{"n_layer": 13, "d_model": 384, "n_head": 6, "n_kv_head": 6, "head_dim": 64, "d_mlp": 1536, "vocab_size": 29987, "activation": "quick_gelu", "norm": "layernorm", "norm_place": "pre", "norm_eps": 1e-05, "positions": "learned", "qk_norm": true, "attn_scale": 0.125, "bias": "none", "tie_embeddings": true, "parallel_block": false, "init": "normal", "init_std_qkv": 0.0225, "init_std_o": 0.00441, "init_std_up": 0.0225, "init_std_down": 0.00441, "init_out_by_depth": true, "optimizer": "muon", "lr": 0.00211, "beta1": 0.95, "weight_decay": 0.27, "lr_head": 0.00642, "grad_clip": 0.5, "warmup_steps": 123, "schedule": "wsd", "decay_fraction": 1.0, "decay_shape": "linear", "final_lr_fraction": 0.02, "batch_tokens": 65536, "seq_len": 1024, "doc_mask": true, "z_loss": 0.0001, "train_tokens": 442600000, "steps": 6754, "dataset": "wikipedia_en"}
Each number is 128 + 32 x the weight over the matrix's rms, rounded and kept within 0 to 255. Layers, rows and columns count from 0.

# layer 10 MLP down (transposed), 1536x384, rms 0.0847, rows 679-685, columns 288-383
[[158 128  89  73 161 115 137  90 148 122 157 147 114 131 156 106 122 143 154 126 122  76 171 157 104  79 101 140 137 113  60 113 181  91 115 136 128 161 115 147 180 156 113  68 106 115 108 143 152  81 141 163 107 118 140 127  99 143  71 173 106  99  76 134  55 127 173  98  41 126 113 148 130 143 137 147 147 123 100 165 113 150 129 154 176  77  97 119 168 147  98 150 103 160 111 146]
 [176  82 124 157 100 103  76 119 121 132 149  74 176 101 202 136 177 117 166 124 174 160 131 116 126  99 132 121 227 115 103 117 155 203  76 158 148 140 107  81 149 168 165 117 143 138 110 122 158 121  83 153 119 100 119 121 122 163 143 155  81 169 174 105  99  98 132 123 135 103  92 124 183 177 119 112 129 133 110  92  88 161 137 112 127 102 137 136 145  97 127 153 140 148 187 104]
 [131 105 179  99 130 118  89 164 111 148 101 102 130  64 142 144 161 128 123 136  92 156 118 122 116 206 126 158  91 142 155 131 161 112 134 144  69 157 186  98 119 165  94 157 131  57 119 145 143 163 108 148 106 101  95 107 144 123 104 141 123 113 142 102 157 103 131 119 169 170 102 126  77 109 133  97 122 103 171 174 120 180 168 151 132 157 158 118  74 165 122 115 143 126 106 136]
 [123 143 154 135 171 115 148 125 157 129  96  49  56 167 143  95  78 117  99 109 150  70 137 168 116 161  88 189 162 193 187 143 143 205 150 182 124  66 118 170 164 105 128  85 101 150 122 103 102 113  85 152 101 179 155 118 110 153 169 168 122 117 115 186 109 109  83 123 160  96  68 200 110 131 119 118 112 112 147 115 108 154 188 128 145 190 118 234 135  85 172 147 129 172 119 109]
 [140 138 117 106 169  92  68 118 139 109 121 141 140 124 158 156 149 152 143 162  95 152  75 157  97 112 144 145 131 110 118 112 117 101  87 169  57 144 150 154 158 104 138 184 138 147 166 147 109 166 129 134 129 208 138 209 100 146 119 215 184 176 122 156 144 133 118 167 114 109 171 102 166  63 163 166 130 130 134 132 131 173 142 143  94 158 127 151 123 136 158 176 139 165 177  91]
 [112 108 111 161 134 111 106 150 138  63 122  45 151 110 103 158 145 138 146 158 161 164 145 102 132 111 141 195  81 110  89 184 164 176 107 148 176 153 159  88 118 136 165 140 139  26 136  78 161 152 174 121  94 158 116 159 131  87 109 150 136 119 181  98 163 158  93 126 175 139 119 157  86 114 138 166 162 143 130 135 104  90 125 137 105 144 120 160 173 105 132 125 134 150 168 137]
 [188 181  77 160  83 159 130 161  75 110 121  88 102 106 110 183 172 164 132 126 128  91 145 115 166 136 123  61 115 131  74 181 126 107 193  96 142  91 161 132 133  85 106 140 126 112 125  88 127 118 107  87 135 179 131 137 142 109 206 135 137 162 117 129 101 132 118 132 159 101 151 109 145 123  92 158 135 114 101 125  94 118 112 154  86 105  45  94 132  69 106  99 157 128 205 209]]
# layer 10 MLP up, 1536x384, rms 0.0742, rows 680-686, columns 288-383
[[101  81 122 106 132 130 160 101 107 121 110 121  97 147 124 133 102 152  96 121 152 168 170 144 127  89 160 106 140 141 121  99 135 126 165 139 147  95 136 134  95 104  93 176 126 134 121 134 125 128 111 110 160 122 104 155 140  78  95 110 163 135  74 147 135 204 145 150  90 124 174 175  99 117 127 144 105 145 149 150 128 146 113 134  91 136 107  91 139 109 103 155 104 152 100 106]
 [104 202 111  74 121  91 168  70 158  92 132 108 140 137 176  58 175 109 122 162 106 116 132 116 116 152 115  97 136 135 146 182 152 103 129 130 166 117  80 121 110 146 145 161 162 121 129 105  85 203 150 152 100 147 157 132 137 161  84  94 149  93  93 101  97 168 201 116 103 121  98 137  60 182 133 159  80 105  92 147 129 124 114 131 170 147 189 100 103 149  96 144 117  95 132 136]
 [115  99  89 140 106 135 172  97 134 120 149 129 147 151 126 152 151 109 121  97 163 122 138 176 193 148 117  96 171 150 208 149 108  85 136  90 187 137  99 131 143  85 159 124 126 131 136 114  86  76 110  69 125 137  93  78 115 211 139 132 178 111 175 157 152  91  95 179  29 133 131 145 123 165 128 131 168  74 143  96 194 182  92  83 111 128  85 117 144 128 105 103 125 170 149  67]
 [150 179 110 124 113 120 134 172 172 124 184 119 168  96 130  97 149 148 116 115 152 118  63 130 132 219 128  83 188  89  87 155 112  91 138 204 124 153 133 185 181 136 158 146 161 143 116 136  97 107 126  77 126 128 137 163 183  78  91 191 104 131  88 149 191 122 170 123 167 114 124 144 125 122 157 101 148 141 129 143  98 157 184 107 131 118 219 157 132 131 113 140  89  81 150 176]
 [163 127 146 140 106 138 156 138 168 107 125 204  95  97  99 127 144 151 177 119 161 137 141  92 210 149  95 105 146  88 145 133 173 137 115 136 129 115 133 151  91 148 170 145 137 122  90  95  92  96 125 133 135  84 127 121 205 108 160 123  90  89 115 132 121 158 170 126 134 138 162 101 129 155 139  93 141 151   0 103  48 119 138 145 109 140 155 121 120 116  91 110 127 107 107  81]
 [171 105 105 160  90 124 160 120 196  83 102 189 143 150 134 168  94  80 134 132 129 152 161 126 145 148  66 146 155 132 182 168 120 172 115 210 134 180  96 135  99 136 134 115 152  57 151 167 126  86 124 107 112 156 102 155 129 127 106 158 126 115 109 108 139 148 161 128 107 119  73 172 177 150 114  88 124 151 120 133 136 108 113 122  50 151 145 141 134  90 111 143 135 173  90 111]
 [ 77 153  45 193  62 157 121 116 140 162 140 136 128 129  93  82 155 142  93 166 181  92 163 164 112 143 124 186  99  71 122 143 102 120 144 173 148 143 116 106 186 160 149 115 238 149 134 146 147 178 139 202 117 178 107 139  88 140 137 106 142 144  58 169  99 209 196 118 115 123 140 113 129 124 149 121  57 102 128 152 136  89 148 162 110 165 134 111 128 138 136 170 143 177 114 223]]